From a checkpoint of a small transformer trained on Wikipedia.
Size: 10 layers, width 448, 7 heads of 64, MLP 1792 GELU, vocabulary 8192, 28.2M parameters.
Architecture: no biases in attention or MLP, tied embeddings, capped logits.
Training: a variant of Adam for these matrices, 1065M tokens, 8126 steps.
Each number is 200 + 30 x the weight over the matrix's rms, rounded and kept within 0 to 999. Layers, rows and columns count from 0.

# layer 7 MLP up, 1792x448, rms 0.0516, rows 1266-1390, columns 336-391
189,171,229,198,217,217,234,244,191,201,177,226,205,175,190,183,206,198,232,158,169,190,214,196,142,229,230,213,228,254,181,211,254,213,195,198,173,217,156,241,230,247,202,147,161,210,196,163,196,244,251,178,191,247,191,212
197,239,195,224,212,102,199,227,183,177,203,191,222,156,174,215,199,224,255,177,215,171,234,196,193,147,217,248,197,197,221,159,158,266,168,164,310,197,162,144,168,202,233,241,239,179,223,208,285,215,192,218,169,174,201,234
228,178,201,204,194,169,230,196,198,148,167,187,214,195,149,219,241,236,255,156,167,199,204,191,205,198,227,184,200,212,234,159,184,190,192,211,207,217,211,220,240,243,228,209,182,229,153,198,178,174,251,171,197,205,197,200
240,249,211,126,235,248,248,209,193,201,254,256,232,196,228,232,241,195,243,214,214,269,250,188,232,240,236,149,231,230,188,125,214,216,222,173,163,164,235,197,186,227,185,211,160,148,191,131,248,217,188,202,161,153,175,216
241,183,194,207,169,192,197,188,192,172,165,209,192,160,215,222,192,193,202,210,202,206,179,248,212,182,226,173,248,195,245,203,144,242,177,220,151,191,198,206,203,189,209,166,197,170,165,163,178,219,188,257,192,233,214,201
196,185,188,230,155,192,190,193,191,228,217,194,216,198,225,168,236,188,198,180,190,241,162,269,225,215,188,204,168,190,137,221,243,184,251,214,256,165,208,181,175,188,263,217,246,233,177,226,212,195,202,219,150,172,199,213
249,201,242,217,188,199,232,215,199,190,201,210,210,231,217,217,185,207,199,221,213,240,229,193,281,217,209,245,186,212,236,155,211,233,213,193,256,173,215,192,194,234,224,211,182,198,219,173,234,195,209,220,174,231,197,149
212,203,208,243,227,211,213,196,189,202,179,230,209,117,195,119,178,230,163,170,200,199,179,207,204,205,170,214,167,217,223,157,207,239,208,209,203,216,188,205,197,204,215,176,220,183,231,242,196,204,215,177,213,156,208,197
228,182,235,175,203,212,221,237,169,169,229,163,187,216,217,248,236,218,209,191,205,245,228,233,244,233,198,210,210,202,195,170,203,219,250,201,266,172,142,187,162,278,242,187,191,200,216,155,170,135,188,153,173,233,178,173
193,173,243,244,204,198,180,214,220,155,220,226,209,198,160,226,238,210,227,165,193,207,205,194,131,192,245,174,188,205,191,188,191,241,208,175,190,140,211,167,245,185,186,225,150,184,199,215,211,210,188,228,187,208,218,160
208,189,317,227,187,186,184,206,200,179,264,183,218,172,150,164,176,167,193,188,162,270,234,195,210,215,201,226,214,176,191,182,224,231,205,160,196,196,219,164,199,227,239,221,146,208,170,219,191,180,199,183,155,166,175,209
181,246,196,213,198,209,188,228,234,131,208,228,200,202,170,171,231,189,271,133,124,189,178,231,263,181,142,184,186,181,203,233,190,169,211,201,178,182,219,222,136,175,190,198,251,235,187,235,208,240,187,157,152,244,168,207
225,188,225,233,181,198,202,226,153,228,201,182,247,197,231,147,232,209,176,178,133,223,149,178,216,234,241,204,224,197,178,175,221,201,194,192,193,171,114,162,220,230,196,231,199,204,172,133,195,268,231,224,238,175,175,229
212,155,201,203,237,220,204,183,193,226,188,181,218,173,201,178,222,218,223,165,198,253,196,232,229,202,133,263,223,128,115,206,180,162,243,188,260,196,176,209,207,199,268,259,216,160,181,249,201,219,246,196,206,234,196,244
254,230,212,200,228,192,241,260,216,245,211,202,209,223,215,184,198,233,179,175,161,176,201,227,216,210,267,200,226,222,192,205,201,182,251,186,195,198,220,212,226,156,145,241,219,237,206,106,209,236,174,198,204,170,218,267
198,174,188,210,159,147,210,179,208,161,205,221,192,223,139,180,189,225,168,189,190,232,181,215,180,169,178,182,124,196,212,215,174,150,205,218,174,234,187,166,161,237,167,208,217,174,222,251,199,143,168,208,214,224,229,177
182,160,253,211,237,223,198,226,162,241,265,241,165,176,211,214,175,215,240,168,143,255,187,209,171,177,212,214,172,168,194,224,193,181,188,250,211,253,203,195,167,214,196,177,241,265,196,210,178,221,188,208,184,188,207,225
208,203,199,249,188,171,225,218,141,203,174,193,233,149,209,211,173,169,222,229,201,256,184,196,189,181,173,226,150,205,199,213,190,243,153,147,196,169,174,160,191,241,224,130,269,172,158,260,250,228,171,190,162,170,160,172
197,192,201,219,224,242,229,232,224,194,222,238,247,196,203,220,140,189,129,174,183,217,133,191,238,220,205,193,196,177,171,129,209,202,143,199,208,178,238,230,226,198,195,191,156,220,174,149,241,185,249,140,189,178,203,245
209,194,183,198,207,174,187,181,190,262,187,268,211,210,152,178,223,199,186,221,176,192,207,168,214,210,141,221,211,219,224,195,213,187,200,211,210,197,159,182,164,181,199,166,193,193,188,147,185,170,192,197,163,227,181,206
222,275,188,279,174,178,171,179,191,213,212,178,197,217,215,190,209,250,224,196,196,224,143,199,189,214,188,216,158,152,260,199,224,191,193,131,186,191,180,209,185,226,208,190,241,221,232,177,200,169,211,213,197,164,188,179
237,187,226,238,231,235,185,223,209,217,190,228,179,187,204,256,132,172,280,176,177,187,195,128,237,205,144,258,174,183,219,198,185,198,180,173,200,216,207,157,222,199,200,183,212,183,243,214,164,208,232,202,168,195,174,153
183,224,182,207,212,194,200,183,224,182,215,215,222,230,184,231,229,220,200,230,200,209,195,245,226,181,185,186,188,213,200,247,201,153,213,229,196,219,202,160,188,199,183,220,173,234,210,170,235,155,177,163,175,197,196,216
213,218,170,250,216,182,250,250,169,222,223,206,228,244,216,249,204,274,254,185,201,186,221,155,208,163,178,191,179,172,133,200,197,175,188,192,188,273,125,175,147,148,190,231,166,237,240,207,223,218,186,186,230,251,289,151
180,160,192,200,198,241,181,215,225,193,177,167,210,207,207,206,228,177,204,223,174,221,219,171,207,254,218,173,157,227,264,185,180,211,214,181,171,186,184,209,180,198,182,229,239,231,178,163,220,179,261,147,206,230,228,222
238,232,194,219,184,178,150,177,219,194,222,247,174,183,137,167,179,195,156,207,178,202,199,149,212,210,229,197,220,285,253,197,213,219,172,182,166,229,178,175,187,229,194,232,208,192,285,189,220,226,192,207,210,137,181,159
181,160,205,234,140,181,220,254,189,200,177,195,225,224,210,200,235,252,164,165,200,194,153,172,169,211,210,203,215,205,145,173,156,187,207,169,163,160,212,160,191,123,196,229,204,244,241,159,179,161,220,165,235,191,192,279
211,213,210,235,204,233,207,259,169,223,211,125,190,186,197,165,203,209,175,203,194,224,166,164,198,251,218,259,131,250,233,179,193,172,236,116,196,228,136,224,193,238,222,238,168,172,203,148,219,260,268,166,153,259,147,193
199,224,208,249,181,115,198,215,228,202,214,236,228,206,233,220,182,213,214,205,229,220,162,194,203,266,220,237,225,173,141,122,205,182,229,194,209,188,178,146,212,197,241,172,243,218,209,168,236,181,228,208,204,165,197,206
219,195,201,243,213,203,293,208,198,232,205,221,175,228,193,175,210,211,177,149,227,198,157,159,247,228,226,197,201,173,205,195,169,224,155,176,229,216,162,235,182,228,221,212,143,220,197,206,239,226,182,217,171,150,133,204
170,197,177,227,211,192,246,227,199,221,167,175,231,201,236,211,205,202,174,162,154,244,230,249,196,235,218,248,279,247,220,203,172,227,231,223,159,185,205,215,185,235,178,192,169,208,190,222,218,180,275,174,172,149,245,222
207,218,158,199,198,245,204,198,190,158,175,154,183,170,208,222,176,234,171,236,256,172,215,184,197,195,224,188,150,210,237,166,200,215,183,148,258,187,191,192,202,210,202,166,172,169,205,202,204,250,266,163,197,179,187,172
170,183,169,209,253,149,194,187,213,224,215,240,219,157,190,220,200,210,199,230,218,220,190,247,223,206,133,240,166,201,229,204,169,208,232,170,226,231,189,156,194,248,216,158,202,188,195,192,166,215,152,181,200,203,198,228
215,195,227,229,153,207,223,196,182,205,191,208,241,149,220,257,193,273,212,153,178,273,201,208,230,273,201,225,206,256,180,157,223,202,168,198,222,197,181,151,190,208,203,211,202,243,213,200,204,239,184,237,215,187,106,184
190,185,214,203,150,229,267,206,190,165,190,192,189,155,190,214,236,217,181,159,139,230,233,186,204,203,186,207,207,207,197,213,212,183,256,201,171,171,209,169,203,165,208,218,232,125,191,138,234,213,174,206,235,182,219,210
174,224,223,184,175,212,222,183,231,187,228,185,191,206,209,238,224,197,255,181,215,184,193,252,203,205,218,200,174,211,191,200,215,181,239,167,155,221,193,200,233,189,174,230,212,204,216,193,217,199,163,241,181,202,213,264
226,220,193,184,164,217,186,219,204,190,194,200,232,231,171,224,282,212,210,173,214,222,184,163,201,198,170,223,167,229,204,229,180,172,174,226,165,233,182,231,200,194,183,190,206,170,193,228,221,216,205,198,192,205,174,203
214,199,215,138,232,232,220,226,173,177,172,232,189,185,184,205,269,215,227,161,195,256,177,210,197,181,251,189,204,196,171,114,197,130,218,166,177,174,157,145,222,140,205,235,181,216,169,174,178,232,192,179,190,183,146,220
191,200,222,181,178,183,143,206,237,231,192,124,180,160,250,191,203,212,208,228,217,211,217,268,209,154,177,199,181,217,246,193,223,168,211,195,178,202,166,198,177,206,170,229,201,198,234,214,214,187,205,192,152,141,159,202
244,205,166,245,261,231,280,189,199,173,196,188,184,223,184,255,169,215,196,201,241,198,198,142,191,237,215,210,211,234,181,188,161,166,222,211,155,158,180,190,222,216,222,205,144,182,176,214,189,207,182,217,182,202,200,173
261,187,211,226,250,159,239,183,205,231,196,175,211,166,199,214,196,227,208,215,152,197,221,200,185,160,198,263,197,183,256,236,213,196,183,200,241,193,159,186,156,213,171,200,235,156,193,222,169,215,195,176,205,267,224,189
197,175,251,166,219,190,272,236,177,167,210,216,247,189,189,226,212,193,180,163,177,191,173,203,289,202,239,193,174,179,196,151,273,196,239,191,219,211,164,136,222,219,159,188,191,268,231,169,247,149,168,171,197,182,209,219
209,190,242,183,195,209,190,153,159,214,201,210,227,188,171,171,214,223,165,227,189,206,188,193,234,155,179,191,161,191,242,200,150,206,221,211,129,160,192,197,157,210,195,155,146,206,237,206,264,241,189,157,153,235,209,230
173,251,207,241,235,167,222,214,225,155,195,188,148,187,171,208,202,198,276,224,204,227,187,226,201,232,181,169,210,197,192,214,223,199,182,230,184,203,199,196,301,219,240,169,172,244,178,193,252,171,205,152,204,238,153,237
145,192,224,207,208,171,218,229,212,209,193,197,232,200,156,221,209,170,208,151,213,243,154,239,199,214,228,191,186,210,231,199,221,172,142,203,171,185,196,137,194,224,227,149,237,202,210,233,177,230,214,149,195,223,234,195
208,193,216,240,226,144,131,182,188,211,170,205,190,191,194,138,207,209,219,217,198,251,190,233,145,187,196,177,128,193,231,190,222,215,212,194,236,170,214,212,215,193,205,228,218,225,275,204,203,210,178,205,196,208,228,211
265,184,180,251,238,205,199,203,192,227,145,213,257,246,160,209,190,179,222,192,191,208,194,190,203,206,149,184,202,219,238,237,219,154,170,240,148,191,208,234,196,139,168,223,234,170,197,222,223,177,248,183,172,204,187,242
246,168,258,209,251,199,174,187,181,206,148,197,227,200,169,206,182,201,234,178,111,233,193,202,176,271,254,167,200,247,188,190,205,175,228,184,188,198,187,161,206,214,201,172,223,202,208,191,201,171,175,169,172,226,191,212
131,187,185,134,181,172,184,192,140,218,207,241,213,175,184,170,115,212,202,236,181,182,204,219,229,207,260,189,261,198,235,160,104,210,226,194,218,201,235,190,235,173,199,160,231,251,232,194,210,238,237,175,231,195,217,166
215,219,192,196,219,185,154,184,277,215,212,191,250,172,211,286,189,195,191,236,192,224,191,251,196,215,224,197,189,207,216,200,202,223,214,178,235,152,209,194,200,259,217,193,198,197,224,181,282,200,216,185,158,246,177,247
217,134,196,208,220,173,208,224,273,227,182,209,163,205,209,235,232,185,170,254,189,189,207,194,223,198,201,196,175,167,196,189,203,197,221,203,205,173,209,213,197,161,230,217,198,223,233,190,179,217,208,204,233,217,204,208
164,225,192,185,217,190,269,161,156,162,205,165,195,194,224,250,197,218,219,173,208,207,158,206,250,206,177,184,253,186,204,173,165,222,219,171,233,182,231,211,164,187,155,175,219,185,221,238,217,185,184,190,199,175,197,242
194,246,260,173,217,231,249,157,242,244,182,244,236,214,223,224,177,224,224,174,200,188,259,139,251,222,170,202,231,192,202,180,149,189,190,203,174,197,198,192,163,222,256,182,264,247,188,171,215,236,184,241,197,142,144,144
247,189,216,189,214,123,187,163,169,196,219,209,212,185,219,213,166,181,169,197,196,190,197,195,229,235,202,210,218,131,262,243,228,188,191,175,248,156,175,219,227,144,197,173,205,168,164,172,210,206,254,197,181,211,175,203
220,163,154,196,126,165,141,181,153,149,266,200,239,177,142,185,176,153,202,172,212,230,157,260,222,223,262,193,188,209,191,184,155,182,164,189,225,183,217,227,179,248,228,181,255,248,215,219,233,176,210,147,210,159,179,206
245,223,194,197,132,243,214,161,218,149,169,211,265,185,181,249,175,186,270,182,128,239,215,236,222,138,195,226,214,186,167,185,175,132,171,225,187,230,223,211,250,202,196,191,202,206,165,200,179,199,183,199,167,239,209,235
166,191,172,199,239,223,211,215,234,193,156,208,180,147,186,178,189,192,205,192,215,236,209,241,250,220,178,194,217,195,175,221,217,144,211,215,144,221,198,214,180,207,166,206,204,157,161,213,131,246,144,210,175,185,212,215
246,165,191,223,203,197,209,180,188,251,199,221,164,202,174,197,152,227,234,189,216,184,213,204,235,189,199,238,199,155,181,224,181,207,274,248,213,193,215,191,187,221,138,153,221,208,186,176,217,209,237,182,178,157,229,219
171,184,191,177,155,167,210,121,183,163,226,149,215,212,239,191,139,206,236,221,210,168,220,218,168,185,159,208,186,238,192,205,178,189,185,214,241,184,163,190,190,159,241,158,216,212,199,232,246,247,186,171,241,186,213,235
204,223,166,192,163,200,140,170,204,186,212,162,200,231,211,175,221,203,204,169,225,166,233,214,226,183,212,169,129,218,286,161,200,216,207,225,229,224,204,196,191,237,201,220,167,175,202,195,196,181,217,218,263,209,173,189
238,182,244,179,227,200,227,212,200,235,182,199,230,237,181,215,176,238,208,206,175,239,224,165,163,194,194,218,123,211,208,164,209,189,206,246,176,157,189,191,158,174,215,140,191,204,234,207,181,156,199,190,193,223,178,219
229,252,223,169,240,191,208,171,184,224,156,187,155,191,200,214,168,198,205,283,163,215,171,213,228,216,170,155,197,148,221,199,189,195,163,214,190,156,231,238,214,232,201,197,188,214,201,267,207,211,193,179,168,208,166,237
184,118,252,206,137,261,234,192,209,211,200,173,203,156,190,273,227,221,199,209,199,222,190,198,205,169,161,161,213,221,131,132,220,192,161,212,208,147,188,173,136,186,193,198,251,196,184,231,245,201,177,218,118,170,171,167
206,194,219,185,139,248,176,248,251,210,199,176,245,202,134,160,188,188,191,203,156,160,140,154,178,207,174,199,202,143,194,243,213,193,230,174,159,216,218,192,186,159,194,139,212,199,156,205,136,207,242,192,185,212,268,197
185,239,197,196,227,216,226,195,246,212,199,181,244,225,143,165,209,226,216,186,209,233,199,166,219,216,155,206,159,193,216,133,240,162,188,213,162,259,164,186,178,177,214,237,169,222,164,211,213,230,183,206,213,223,200,217
188,169,213,235,223,204,198,235,199,219,196,195,219,215,151,177,170,184,205,273,156,222,175,249,172,170,193,205,189,188,237,152,179,214,185,179,211,221,214,202,195,194,192,195,219,199,179,168,192,199,196,178,204,251,173,208
182,211,247,163,144,152,151,211,122,220,228,199,194,201,229,201,161,221,213,168,215,177,214,227,198,177,172,275,145,244,189,240,174,229,270,164,176,163,216,167,160,147,211,181,156,233,222,205,214,159,178,234,200,183,211,209
210,214,170,195,230,183,184,151,184,195,194,221,184,213,217,258,170,190,192,256,163,238,203,185,222,215,169,233,245,165,261,212,179,180,219,184,179,163,166,156,156,218,280,127,238,171,213,186,207,188,238,194,171,196,207,198
194,188,188,218,176,127,190,185,195,240,223,171,173,237,189,178,222,197,204,230,216,222,212,195,226,167,231,200,189,221,204,170,173,222,208,217,182,232,138,170,213,155,236,182,167,215,176,204,212,252,218,230,181,195,204,209
227,180,224,251,160,221,240,149,178,226,198,195,181,144,189,216,203,225,189,185,173,230,213,205,213,180,226,240,193,163,205,188,230,206,207,193,202,181,207,164,185,212,204,184,143,215,180,228,229,173,193,210,151,157,149,216
244,235,258,240,245,179,265,215,205,168,226,204,185,151,198,216,212,173,233,179,200,194,239,212,212,259,226,176,203,236,191,188,198,226,157,190,181,179,180,184,172,206,170,173,210,235,226,190,204,213,180,121,216,194,196,253
221,221,273,176,188,183,219,137,209,145,243,177,191,234,179,170,208,176,158,167,144,184,167,152,146,192,213,207,200,225,219,226,199,231,271,218,172,212,215,146,242,169,216,162,225,217,215,207,236,238,227,174,209,207,196,245
198,130,168,180,155,230,190,194,203,193,146,220,212,178,236,234,215,237,195,209,224,180,235,208,217,193,206,292,162,211,194,279,220,233,200,209,204,204,171,195,266,133,237,178,203,175,172,196,256,182,184,194,231,209,158,224
223,242,163,214,184,247,286,194,152,203,210,238,191,223,205,281,152,288,152,173,223,259,153,243,220,189,248,217,202,197,210,220,216,190,204,242,216,189,202,205,186,232,219,190,183,208,183,214,226,187,236,205,176,172,195,187
242,198,185,156,234,211,197,271,176,191,165,157,182,273,177,195,210,183,183,126,156,203,228,241,243,258,193,251,234,190,246,177,200,227,262,166,219,206,235,159,230,148,138,246,196,237,255,146,181,148,217,164,201,203,197,210
190,202,240,228,185,193,165,219,206,205,239,205,267,227,213,183,176,234,221,188,222,216,192,204,212,234,192,230,191,176,184,218,192,161,255,188,217,219,183,200,203,169,234,231,187,241,205,186,254,177,218,195,215,178,158,217
190,189,214,200,226,217,258,128,218,243,224,169,216,241,261,210,179,264,190,235,210,171,183,184,231,236,133,228,227,141,180,199,196,170,217,178,232,235,181,206,205,178,177,198,213,166,203,184,237,274,223,179,181,179,216,187
183,194,177,195,224,211,236,204,215,171,188,173,196,183,182,188,232,233,224,159,175,231,194,187,178,194,220,224,207,193,213,212,199,151,119,174,218,210,236,174,141,178,219,219,176,254,209,180,241,176,192,160,225,205,215,177
242,219,192,191,167,200,227,172,162,214,224,253,164,195,208,195,167,194,185,222,165,218,230,154,215,198,218,192,196,215,209,198,176,194,209,187,199,207,186,174,190,194,175,211,185,237,193,174,207,176,259,198,180,168,203,206
226,197,229,230,158,191,249,171,257,235,182,157,177,193,219,181,161,192,207,150,151,213,254,182,275,193,201,203,218,191,209,190,259,190,236,163,159,194,216,184,176,152,179,174,191,174,156,170,250,227,187,179,233,147,162,192
239,222,182,181,220,204,183,188,186,174,205,142,182,253,211,222,186,205,140,90,176,230,225,202,241,233,217,176,211,193,199,177,248,185,152,177,215,196,181,199,215,193,183,207,231,143,200,149,245,195,145,183,179,179,216,214
175,237,224,228,195,191,247,181,199,196,196,179,220,203,196,170,195,243,196,216,166,259,237,188,218,254,190,173,197,157,185,210,160,203,233,156,175,214,222,179,183,192,198,172,193,198,178,154,193,176,198,191,207,185,187,207
194,155,178,239,217,203,201,190,202,260,220,271,188,246,182,183,196,180,208,198,184,158,169,214,189,208,216,184,206,134,258,179,213,255,219,190,200,254,135,231,178,177,243,214,161,214,170,156,236,201,166,213,237,199,150,244
226,236,214,231,145,197,204,188,245,220,200,228,217,153,202,139,170,221,221,232,197,266,166,185,155,238,198,218,179,217,170,198,185,235,250,214,227,206,167,140,170,205,210,207,244,195,200,175,195,179,146,222,175,181,171,182
160,220,249,194,211,170,242,223,192,227,218,186,178,227,198,239,184,213,152,165,154,233,207,180,203,189,235,213,197,177,244,188,186,212,188,204,226,198,180,217,179,188,229,175,199,173,192,233,262,182,157,193,145,219,196,247
211,208,198,204,228,235,178,178,222,166,200,201,182,282,173,160,245,217,209,180,146,174,195,195,241,220,189,212,274,222,278,146,257,211,175,189,193,223,209,206,164,216,178,192,225,153,220,132,201,186,273,153,159,170,215,242
195,194,195,164,201,189,217,124,182,154,197,216,216,223,199,256,229,231,281,160,201,237,215,161,189,216,159,177,156,198,211,115,206,184,209,192,166,126,170,189,199,174,260,159,223,194,223,140,248,232,169,244,204,222,219,191
192,185,197,219,184,137,233,169,223,176,180,176,234,186,193,240,167,208,196,204,204,237,188,203,204,257,237,182,152,201,158,251,159,181,215,175,194,160,231,177,180,238,229,186,218,227,188,219,202,170,183,208,196,173,207,154
225,227,189,260,178,136,220,183,186,184,187,217,222,134,183,212,178,235,176,172,196,207,187,170,180,149,202,217,195,234,152,180,193,215,251,175,194,247,148,193,176,187,176,170,165,200,183,211,239,228,173,209,222,190,190,230
201,195,210,201,201,224,186,187,200,158,243,193,199,159,162,261,176,231,196,167,209,237,131,191,205,196,201,209,146,198,190,167,219,234,207,160,234,198,171,161,247,159,169,190,180,183,227,170,199,186,180,193,217,166,181,178
145,215,211,196,189,196,205,183,168,230,171,205,157,259,211,279,197,227,204,193,188,202,194,234,223,184,181,226,211,169,203,197,219,195,166,211,222,193,192,211,192,188,149,184,199,225,237,206,192,222,242,134,172,193,160,272
215,126,216,204,213,199,215,174,249,206,183,212,229,233,188,220,224,211,225,211,190,214,234,218,210,190,210,207,193,214,211,214,197,189,197,201,141,210,177,199,186,233,176,129,199,219,212,199,211,240,247,215,224,199,201,177
238,224,185,190,177,182,143,233,198,185,169,241,165,227,176,247,157,180,181,213,172,201,220,241,186,136,135,260,197,181,203,230,200,194,148,183,183,190,165,210,218,229,220,182,178,152,189,219,211,263,163,195,128,158,181,176
221,210,177,213,196,180,171,213,206,210,226,204,205,224,157,189,238,203,215,185,184,211,223,213,216,215,182,177,217,191,266,228,203,187,216,251,158,168,183,201,186,249,218,132,197,235,251,203,220,202,192,178,207,215,183,249
148,227,218,192,225,212,190,212,187,200,203,184,285,222,220,204,229,225,218,149,225,181,213,154,185,266,200,234,213,209,190,155,222,196,227,180,214,206,168,172,186,142,170,195,216,224,198,125,236,186,250,208,177,160,148,183
241,159,216,223,238,186,191,163,248,153,197,235,223,228,196,189,138,157,207,206,158,219,203,226,162,203,193,221,204,189,247,159,218,289,170,209,207,202,147,170,191,258,208,201,230,190,156,197,241,214,159,212,208,179,223,207
206,270,286,240,218,156,219,135,226,222,164,235,217,217,243,207,177,223,146,181,167,200,154,145,229,184,193,246,181,231,190,251,194,190,223,191,167,154,130,216,221,180,203,112,162,147,208,234,199,178,262,230,222,218,180,246
238,202,213,225,196,150,228,181,146,208,229,232,273,197,212,207,176,194,229,194,203,247,144,203,207,171,226,246,242,232,173,218,220,220,238,215,193,229,224,212,176,218,246,206,166,216,186,219,258,222,171,203,240,219,215,179
185,195,167,166,104,195,161,163,110,166,219,216,193,197,200,166,226,268,237,177,178,238,195,211,236,221,160,232,212,231,210,133,194,230,206,196,182,205,199,117,265,166,231,202,284,188,157,216,287,243,218,191,172,193,196,159
195,190,200,137,225,215,236,232,232,172,274,200,197,196,177,152,234,223,215,194,217,193,235,196,273,170,224,163,191,240,214,201,234,223,212,185,245,221,163,170,214,189,234,170,142,230,163,178,210,216,233,190,195,195,192,119
219,154,139,184,206,212,233,167,208,164,204,200,163,214,187,194,148,229,208,208,179,199,243,231,242,197,189,236,221,182,250,187,195,214,195,191,196,165,140,217,185,171,179,153,227,116,170,143,203,233,298,249,164,187,160,157
279,175,206,224,220,176,194,210,238,195,181,190,255,225,185,237,174,228,209,199,189,201,145,201,228,226,228,205,202,248,192,221,165,220,238,192,241,273,207,237,216,224,178,203,264,173,164,151,205,172,195,180,208,153,189,255
261,233,206,185,236,171,221,166,154,187,260,220,209,228,191,150,199,214,178,167,193,244,205,210,226,154,198,233,191,264,220,230,212,227,187,199,162,148,176,172,191,180,200,187,120,197,190,145,194,201,155,198,190,164,192,244
196,130,170,157,268,210,185,290,193,185,181,244,221,241,193,133,222,200,142,188,184,187,160,175,195,211,253,234,250,202,237,129,219,279,237,194,171,173,113,118,264,235,275,253,261,145,206,173,158,174,204,239,205,179,184,208
194,241,218,253,199,186,237,210,172,225,224,174,178,188,168,188,215,279,229,212,227,232,200,175,211,164,216,210,197,212,214,201,213,199,224,200,221,164,195,176,162,205,213,227,211,224,194,237,276,183,169,211,253,214,251,209
187,218,198,172,229,232,233,220,203,249,172,193,199,170,202,234,163,182,242,243,179,215,232,196,191,175,239,268,197,240,164,208,236,150,169,213,177,216,188,230,129,178,248,173,187,177,232,206,203,159,173,191,212,208,233,220
226,203,223,256,164,210,167,231,175,208,164,235,181,205,203,194,192,236,178,220,120,179,260,194,181,162,205,166,226,159,196,218,186,198,173,184,186,237,176,200,261,193,224,220,247,231,236,196,199,210,234,231,154,172,161,196
180,209,214,217,213,240,230,193,230,259,193,210,195,221,223,209,204,192,129,186,196,203,213,164,284,145,273,189,287,149,194,163,173,213,150,192,150,174,158,215,119,239,216,218,241,184,201,204,222,218,208,192,193,253,136,239
149,184,147,209,181,201,213,230,178,212,132,170,233,154,187,173,179,224,208,152,159,224,139,181,178,221,180,220,190,184,163,215,196,192,163,226,181,205,221,202,216,223,204,204,218,199,229,188,212,196,265,216,108,251,171,164
167,161,180,166,220,197,213,193,194,183,201,192,211,230,160,254,163,156,204,229,147,205,178,217,231,168,248,138,190,198,198,221,202,170,211,191,186,180,184,214,228,207,157,191,192,221,200,221,196,289,225,138,210,191,191,205
238,190,170,215,134,191,190,206,140,196,197,211,224,207,192,294,160,202,215,194,182,204,203,242,182,171,201,224,175,275,166,183,175,207,197,181,171,215,207,218,263,254,159,182,227,208,241,216,162,191,162,203,207,169,198,192
245,188,216,210,198,218,167,163,180,245,149,165,197,171,220,193,197,276,256,177,195,186,241,184,181,132,187,206,222,194,189,222,130,197,235,200,200,217,187,223,251,156,217,218,254,225,147,192,213,197,168,179,218,208,181,217
204,185,211,202,170,237,219,154,253,242,184,202,179,181,169,232,201,184,169,197,223,172,232,201,249,170,209,226,218,221,163,200,199,168,209,168,207,192,166,211,208,123,202,180,189,172,205,192,242,234,192,213,159,205,223,232
267,148,244,231,182,133,236,239,164,173,170,188,226,184,206,172,186,216,257,217,153,213,204,183,220,183,202,229,184,179,147,207,199,225,223,189,199,129,202,203,172,132,105,219,270,208,192,189,237,144,152,230,215,209,135,223
203,152,213,130,147,187,197,247,203,220,182,174,208,202,219,174,208,235,164,247,193,214,162,212,190,182,278,228,181,278,211,190,204,189,233,177,226,155,159,193,198,168,247,190,171,165,221,192,242,166,206,220,195,210,171,170
214,202,224,213,252,227,231,175,160,174,209,208,205,205,117,159,195,211,253,233,200,232,229,223,185,189,160,165,199,226,221,194,214,195,226,244,186,157,251,180,183,215,184,231,235,193,190,212,179,173,248,154,178,218,252,169
189,210,172,212,201,195,236,168,169,192,173,246,292,232,188,176,227,214,213,162,216,225,208,243,211,186,187,187,122,230,191,216,189,159,178,172,226,176,155,210,170,248,232,173,269,131,182,223,181,206,275,157,133,188,221,166
170,227,213,211,192,108,257,133,143,248,251,191,254,183,211,269,246,261,238,220,190,185,250,182,246,262,229,147,200,146,233,215,215,204,167,202,191,196,229,120,200,171,201,180,208,227,177,225,159,224,191,200,164,178,193,169
205,131,210,204,185,205,219,177,215,210,156,184,213,196,188,233,175,206,152,234,190,145,207,219,188,183,202,165,190,228,295,202,155,176,175,200,171,225,208,227,176,221,172,182,210,178,141,205,212,164,237,204,178,206,183,241
193,152,164,201,160,179,119,198,112,203,256,189,234,184,188,201,210,190,201,118,224,186,240,181,181,192,216,180,250,220,180,144,217,215,225,163,223,174,189,165,204,215,223,209,257,170,176,165,209,217,207,224,115,247,190,260
211,221,211,251,220,117,211,226,179,213,220,249,227,170,205,192,194,153,200,206,181,198,197,186,227,176,204,236,153,207,204,211,216,251,185,165,160,204,179,131,172,175,153,222,237,185,217,211,208,203,234,197,164,227,184,181
186,202,221,191,222,167,207,130,178,209,194,213,198,179,224,212,241,219,242,236,202,232,216,232,227,214,210,177,218,198,229,178,211,241,229,157,241,215,233,194,230,206,201,190,159,189,166,146,160,194,214,214,214,205,171,211
232,224,165,242,150,182,205,161,170,132,181,241,183,236,259,162,223,200,141,216,188,169,269,206,167,241,190,191,166,219,249,194,163,185,239,202,188,195,163,233,155,203,205,137,234,221,175,170,224,195,211,163,184,219,157,242
168,218,232,217,196,250,185,209,188,255,167,238,199,161,190,223,164,209,163,186,164,221,179,203,251,212,216,184,169,258,205,189,185,180,218,174,147,222,176,206,179,190,178,171,174,210,204,215,233,215,174,166,151,184,164,169
214,203,205,227,242,181,232,200,139,139,228,152,175,191,251,168,224,196,233,238,155,194,243,205,198,173,193,216,196,228,224,173,214,203,258,213,174,224,243,180,166,149,148,233,185,218,231,111,229,140,155,195,202,162,182,230